Weights of a small transformer language model.
Size: width 512, 4 heads of 128, MLP 1024 SwiGLU, vocabulary 27653, 35.8M parameters.
Training: a variant of Adam for these matrices, 1040M tokens.
Each number is 500 + 50 x the weight over its row's rms, rounded and kept within 0 to 999. Layers, rows and columns count from 0. Numbers have three digits each. The size before them is the row's rms in percent of the matrix's.

# o: layer 3 attention output (transposed), 512x512, rms 0.0326, rows 113-127, columns 256-383
# v: layer 3 attention value, 512x512, rms 0.033, rows 114-127, columns 256-383
# q: layer 3 attention query, 512x512, rms 0.0421, rows 128-137, columns 256-383
# k: layer 3 attention key, 512x512, rms 0.0416, rows 128-137, columns 256-383
o113 101:524499577454506406508493573591460419584507581562513498432516464513441527510398504551507475478383469497460503450482504464497512422489480528360512507443498484573483470515461540472494530486449506504511383498460526500442447565454464443408454553474441472468538503564538537499552485494583424471532490592603492409482493414574467626376471457515556535551527501451420683453603499480511548440449
v114 098:476505432530460571616446546476476509511446544519449435566477528512528449556489432564514457426496505426486435527546534474479556562443412557481425493567525426520546489490479543527441556457454497481402425459556332456440449548508570544507382602504502482531531422470503520424463482503462530540559489559509449415504496592402503545421478500442557443477496644468434496561429508476589493498529
o114 092:379475530515412423570565468612518482523510541540475496492530473509528526454464523519451467512555522519478499523494538457491414497441456415493473451375497474549465515577503492473494408497542421478606483578424490541470437486425665469481487537486483540547493555568429522505563479462473501518514470430592519478489477440543466491436512529497493433541491543507473618556559517498431571507585
v115 103:534467526411456480506526543495471574517477592496479464497610575552462514540538487552359522609476457510495494473497482550471413581500620470524444472503614489521477501496572503493506456473538542503416424574463536620527513509442475542467495471510530432524516591411518437500513444536454481558563499522427519534513519457502490606491523557557485552547568468423481489491493512427520448473563
o115 101:430496434563486491482603442467501475421509559518502472484656538462398548438420531512346479475432499473599403581428404510527413430449486552496544459404574450488474546423500523544516588453385565503538481455546528459576573388468458499552536488454572445584481442533468521516555529562413448492532483511483422464441557452504448510433606511431511512508539493576488469516564507420483444472535
v116 102:452439550477443533438405452553429499476445578419496428455468483460575497502481446536528523463500569435458516479529483462474489418465546475585436466590538429463531546369561516563489519531454566456493483448525509530420503537506490519457495560527589519541524447526469500570564481510523479597447446468540508506508496527536459456536440533485524414563465450448503477497527499471473530468423
o116 096:555554493554554477464537477427621514500480487550554455487507491437518490446520503505496531522433536542525490455429534433435493452484556530458567466552481556471392540574392389478465483483491477517492567457415542537625490439512528452524510473586498509466494549495471428572465436519483536468521616509551445520535512535510611373477493481521445523508534439514542494436478510531462469498515
v117 110:383396419464466519481579460535495551465460543508495499556489559473557495563424524498539459569517431475527465488566493525548587541504475510532537474496623451493503479518514504418479532466512572555487515453503541490471514501535411474521529450429511522552517425489609522516495570498556425442498485536468467504477536579498452499431433474430505461549399543498464428532552461490530552501509
o117 105:598537523575383458498470636467464477508479449506548486499445480496447506502399507557432476547363552534446510545443452395452501443524467447465372485549440476568484431537476498548495602554514444565454429486517459528453447573456473454575529517518499598490511519543420450495496478508542516591557520552552522526507517472532456542515495580420522506542491493478500451479476480528551517504471
v118 099:518448388486499443503567469599530455515427368482560489473607534553423469581547511542458509509507492488497616544546511461487446548438546489511509445599545467513647509511533453452426466489514566541524508436503450508462526462509617444443442584521562536522538568497484566502494549463511507488408489450540480543479424420501450661474500521408489538475514447467457497471523476655524448444546
o118 096:556509462536493500453571472549471502504491499659498509512557524510558498483537487647442590542438526421597479483472496497440524481413455476468435467419419492475516430473461512509507570495438568515481519495475497485534484574514481592544583472553469449467465493596542544558472521502398532530467494534527562518506486628429497463539471422487524520525498528588451496553512494466539461512495
v119 096:586499499474529560497566507496496442518436490467517463464517451511490482439488564419489470603513446515462455480466496479489499480480501510439527567468470528465506524416503547406505473524565467574546530538437596610463497480506445529518561527509466580522451498501501586526514494444533507503464580435518448543566419523508434540487416550518508594588411400508556511467489645435493477510500
o119 092:533571364440510552457504469427416614430509496421579429482365469522458479512516532557504489408550483523594518479466483457482493595531474502574585489510481476546488481445479543488548519511515561546437503543564446400473454494553493552534494506549534540405493505436532443487497493613653484470552498532451466608484465589416498492537519567497472425405451417514505467416531419491559541479483
v120 103:458571596514462491468581575500488500521487559508487552447482435491418552464588472480478493469518518498462562487500533576448525461521424559469416422464502564495518459400573440569513465542514492532473462532490529581453497517513517532474475466444497586493564509524538480503481396506519524531572499458531450529519505474584550519513479418516526545535441508522485445562427467454486549489521
o120 103:401435457480573453458445447532528548467475438488521464455429553491498484465513461447398511495509442552522511535456535517534448449551493498485549486562524482527490526463486518505539485507441591526530507467481504494487537412482469534476503519483500478487510471473457619505487509542648488503505536541453469471506455458554417482578501568403474489518449489422525519516509450582493517532557
v121 106:486492519501577447555400526531505499514619374502479505496485500528433431555528527522483465486503584513581527518520589470576486524509539557515499428469522626533460521588420475411446559448543450396521576507391559582485513472535551511572546513578481520474498507447441476468469565496525434402502496509448481501495448576423510466571629524604512513481485479499549464541510469532467531466532
o121 104:480479508513529556462483542459413541490396482495476514506480569573570499601497483457604556534463515488518533527593542439414506516478436463558440506461496495436562459577486601478441606493478412547479483462533454483489555521519550411546569502523523544493542524516493556483481493496550488522492506504429519504486547424486469542541435477495507540442530562495530376526503476521511541488529
v122 095:515543450478434559525472566509530531499501516482449418458542472452533550525493541506531543436534435360523550487456604490515394499508424431514505475454488491489485494533469460494411519379478483491622548499488456444450518523493474567456496492502436477448515525533590449441486498459528541647522530553474597499471465588560463462533518429529499472514512544448513463452535397535420467492505
o122 093:514497530437590476436525506522556535468529478636504472493472535524490487403467471567566443454428414580491540457502450474479488475472561499507539452582421512504521508486500491497454506357518568446549404509534524489589467393516510522488437437587422526587510515501455535564438515486607507474469537469450470525482531517483582416461454550522511594558506499572470570484589520664574482474526
v123 093:514525513538517460442422568447507466499529480589542398488522420521481466524492547509555510557518507463512496546492532519550456466465491491531537526520456474444519459594490463414468444499484402508566518481470405484534625542489445472514484451417488477588493449481562502531517427567483496508514523505525492560513504441496405520590477506455536407461499399518422600495479431443583515568505
o123 088:470430494388502552471406417375569535560495509511507508480580531455534501531504434491519437608504522526563596457427526661517508571597608477464423561480491394447459431418423497516583435425481601578532572487494558536556535532503362540529467454500537462690473515452527550511470625522453492480435478443365418521555491374484474518490484521553537538556463483520464514507442578533492529447445
v124 100:459501445528556491578525585508493496562480547624487523465523442493502572612513542544563439446545527519425585448452407385469586503458494624500552503458492541536573458402460498531548598415533583459516443447551473570503448435437560468454425418531520416466527538570408463443466511487424529509539481526503406521423527415487459553473551522584544581492529487519482516488466509504487512478576
o124 100:451497536441493415551490593559514436567514520491522484543531481555502472566522559571449524473566533485469486548400588471507518443461510522467495553575487446437414441388511469483501402587455428538446448562490461483459404471519559469531431526437469512465482517562533475458545491459489487566482428508598505509502510482539425577516545492489540399448528569572522583526528467521566501470592
v125 107:448508520524479457490384564442465504536390600514589543535547483494471525574426519500470539560514499500468566398444491428464402506470477555503516456452484496448643474444506497537517542464517515491571557556496531547527515512383472550502595485552483472473500559590411481574528452470457558494447474523438500514425487482486467533529477374580556504584484381473549515546457544444455482507514
o125 102:503525582436476509548474524416540490424543438443447542520604464509507418404523537442484519402512589478478465523435485599633516518391486587495411502506483600479392485500536515513467427477496516514474549544506509479583454446492491510524562467474547532391418548436477505450516509455451492515442459508562476474496517431437525608546539491471600542429511534528523540469379513450520478448574
v126 102:545496549531502515516500500561406596442462582480461506417479377526513563480528557436521482645530535470508535445466443562531431478491533469439577494535396434503541517500503535546560472498532494491503497491528553538446598561514521502484512417366500421552508633485467483553525402550499526548440548498511566576534620508491456449462468476557491385540514482468453486479486552494586474524573
o126 095:602548606510514552495411439340455446469565491576529523485543480489432531488457473543498476553486405425521515495554508547494525464523571526470462528515536516493383512451434501544459556450503564517481629513489492561599550473486467500481497452529607494490505428489517351520560528444432501450556542467412507462563510467479547457527601515555474552501482512443415481493505555545482463473542
v127 113:412427459385491508534455515468516533462562491561574444456488500553410595503547550484564487472551484389537524474475519499577548516525507559440511442408444537501551542526561513484487497478446497474434547553409429509432575492521422496471513498381523506489518456568453573559593510505524508587443582538532585494457534496497516533509480414488486533509508483542469537515496491485426488544554
o127 108:526517520488490569488432469413505576499485508429456508548523512535431464525571462505522494474475423575507497439432486514495525475459456495512522523574472401532520450496502566544557379544525606489440459567590480468475526521616516410490440420540448490506476498516518410507448513452420493503498543428456495487527518483487450586401429626478565458462516417487478516554479539652586451471568
q128 120:547416522552558564510547492364597477521588476514517526578405429517473529519555493421479497476514434581589482541555451465536482527421495550486484536496506434583423449437491463620534481505544552391554519394536501523470458488613467506508494520468542508527498494420558449518440459544557557442533543522551538524515594539519483531586562561466443469470525570438516540466567550543432450400519
k128 098:495576529482464527441448532535447470515458554552512514480509500547614477424409493540511474670548536602480478512509608436499516536537482448596500455530496455497508578508508511466410383460458559482393480505392510454562456504499440570496476459525472531553530498572480439542573552481493481481465507585539468638511450474569531410475468502503542477481491565540389478541496490438563464526449
q129 102:590483436543572575520524393496450569499534536495495403439494500466493464477493463510467501459470578442495438546367594526452491584561400535509544426509448470544552436558462559446523445422510449469611581505442561523512536498526613539531589433475476462455407430498569456485608566500476567406431551417537553565529477500519502464493407608496465466470446463515473542461456468498470473506568
k129 116:509583505557493472499467577418511441515566492516383538506483543446534453477542414477484412516518497531526484440497448341520510563424581473648505515530554538485591460480541547520471484554553494444581432483516534531499567422513522493470464579491509553458560510529559434479471454516648528485505619504491551487519424380428562444524545466460487517523591540589539479548488628465423545525436
q130 111:469476593448512521532510520451582434445519438470527540559479585476511527561522499477584488424496433576485517500587422475570450460484659535532431533518561522550437441448463443556501557504475529548483436498522479545495500532553513451523463504604522524532519519371417477567379501460524498471563492521470487444472524467493461525505550577361466492509532511505498452486552444551502551532470
k130 102:471533523512416452415431597533478514549495462565566495424497423585540494453417536557499506587503512484470459549478674458455546497526460433443526465498527430491538626550529497472437433472493492432418561498447410375530432483460493571515470477509459561561547525593465498482579533541472507464457520561568399604551484524588484420525414501567521429480449440599418512521501426462516361514489
q131 123:612409493505516567550511509376581545561563580535488534536440422483487470524502506407478508512500470592578524509523463446472528544469459559466499483554428399538507460492528513592556439443519520439554520464485522521482479452653465514534486511471517515507464464424504491473486469561557595412506558416543556595563569449507530564505555572434431461506494548412506559450535547504530509414489
k131 122:517516595459503521423433511493512544563389489534534484456425462543587480472454465433609473626477460549540466442509554421477480531492516469587444438539535517552491476472528482462472527414564505458497454491511534504495434455543496544509480474507453582501507523576512450583530544479538555424432570510500553571543340391495573475496518523481526484541485521552623457565490548477505522473508
q132 121:573474503466533518544517435468605454536501536524452469513387505445428538481510481445522463433480485601528485527529551507475479559405565539535434513563465435539560467467518554511511512472509505583597501481481575542485530452591506509536477464585476511492491425463519391503465440537574555443548609410487534562516559454527530529489506511451404494495437509471553457470575480542504536432528
k132 134:500538567446522531406410501527563510522413510539536478453503475506566487425391479438603473604490469569524496479480545436491557496437527510540456432494465467575489369480577450546534565359549550504457439484494472508548425414517497555462506494496471568447460540555528462507528539503603587435436519476472500588545423374554590481492501586439522517528546537513587492536473572495500510534527
q133 114:559470458517488545573459518386523531578551460505507510483433488500494482489480462413509459481465482607542457481509592475507562548442486536457511468556436432533499372480557493516536392505520524542563456549467530531493468444659539558494517461476516508503445401527538545481498527511521590428510584430533502590561525441523542525429513643449423496452507521468486568508558500457564472503513
k133 103:500561525445591505386490435502473466499425510508508494526535488501536597520468495451627432493498525562488499457521483543482469543420493524585435521571479532568483537515486503507569529417495542518469488470479593516492443376525464527512489495460442520419474504481515535522551462518560536551483498435552517528516475365489597479484565380502532451553456462568475441555492618516536578457566
q134 108:421542526476562457444509537585480549438475510528530485495552493517533497518541582564502551514525517418462460502529493479495434463585520478472494497420542532462529516562470473456508553521519410457495551341484420477570515567408487435458447506492564467535561520498459451557520567486448439617509411487459486429449471564482439477573529458569584531522499433553531525451386458575386491585480
k134 098:489431548555388471560505512555577494548563436488531488439441531485448480550535512566411568476498553497454515579411545446472468340535546464513493493436486501508506453440526517461468521530482472538519535547509489524621495519477553503523529591569459523420529541467466460470468515505563482385498497531418440495554557570570494423546421576518424486506567566431537500469508472417538444549465
q135 131:552490503510552542513496445513612462544479538515470500454393465451432555471532468431529475450495501605570491535489558510456455564447534534525449475564464462595538502461508551516543550458503486614643483463463533549499494434585488512544509467584428542494472423477538393517461453533588558472555573383530568593504554423553517542523486571454404488520431499504594424460580554545460529468583
k135 136:489542539426567516431492495454537447525395488548504496481501505500563501479417438380596460578509497567535503468494612509465517539412490535545417489514472461579466434468536476538508530388538583559506448486517557517475450401554507548441499455499463555397425465518518482477585509497602575469439557471479524565532486409531613492458524481459519501533487526496541405539501598587535518411596
q136 098:488475533516570525508457438527690561531552464535485540462407467478422558470511455424554487455487507588542500517488515467466460619477508520538474410546441468528568514486515480532562575418544479616635527409479491550542479479582519524531431481560454504516461453528504415489527512535534518474551517395514583578486554412512482512568499509508554483548493485543534505474522542541476531457556
k136 148:511569582424562582468512511427529414465331468562543541481528515525580499459456454408567460602541491568532524468494555494463508518435422535522438505584495448558486404480507493533527531383544570529519448490505534563476466376539493536432473493509467570436459473499542516491581485489603577486463529468526573545553476395505599509433514525450460492553509546486550416479543575582540548465609
q137 143:509476492521522523529488453556584488561501533501497483496388449460410536476495443480479493476496533633577492501489583505461496534405508502525464485523477460601547520413517538531495509435511492612565485539475536498514475424610480520574536478501428538478421445483544477506460470525567529496516583397513551569507565394556569538474484565430396485514419504469601455488574567513463563474604
k137 093:508519444396575508459530511391448445488488473519473517505527510476596522514439482417545417559512412540530558450558564663473531625496502556454464488520489527551502485549485447511502488474488563515522432500447531471426488447568502531471439397506520470472428469538473556481528476530511546567502532543545506535503480377454484575399565508513534528469514500537489442512511535528555495476628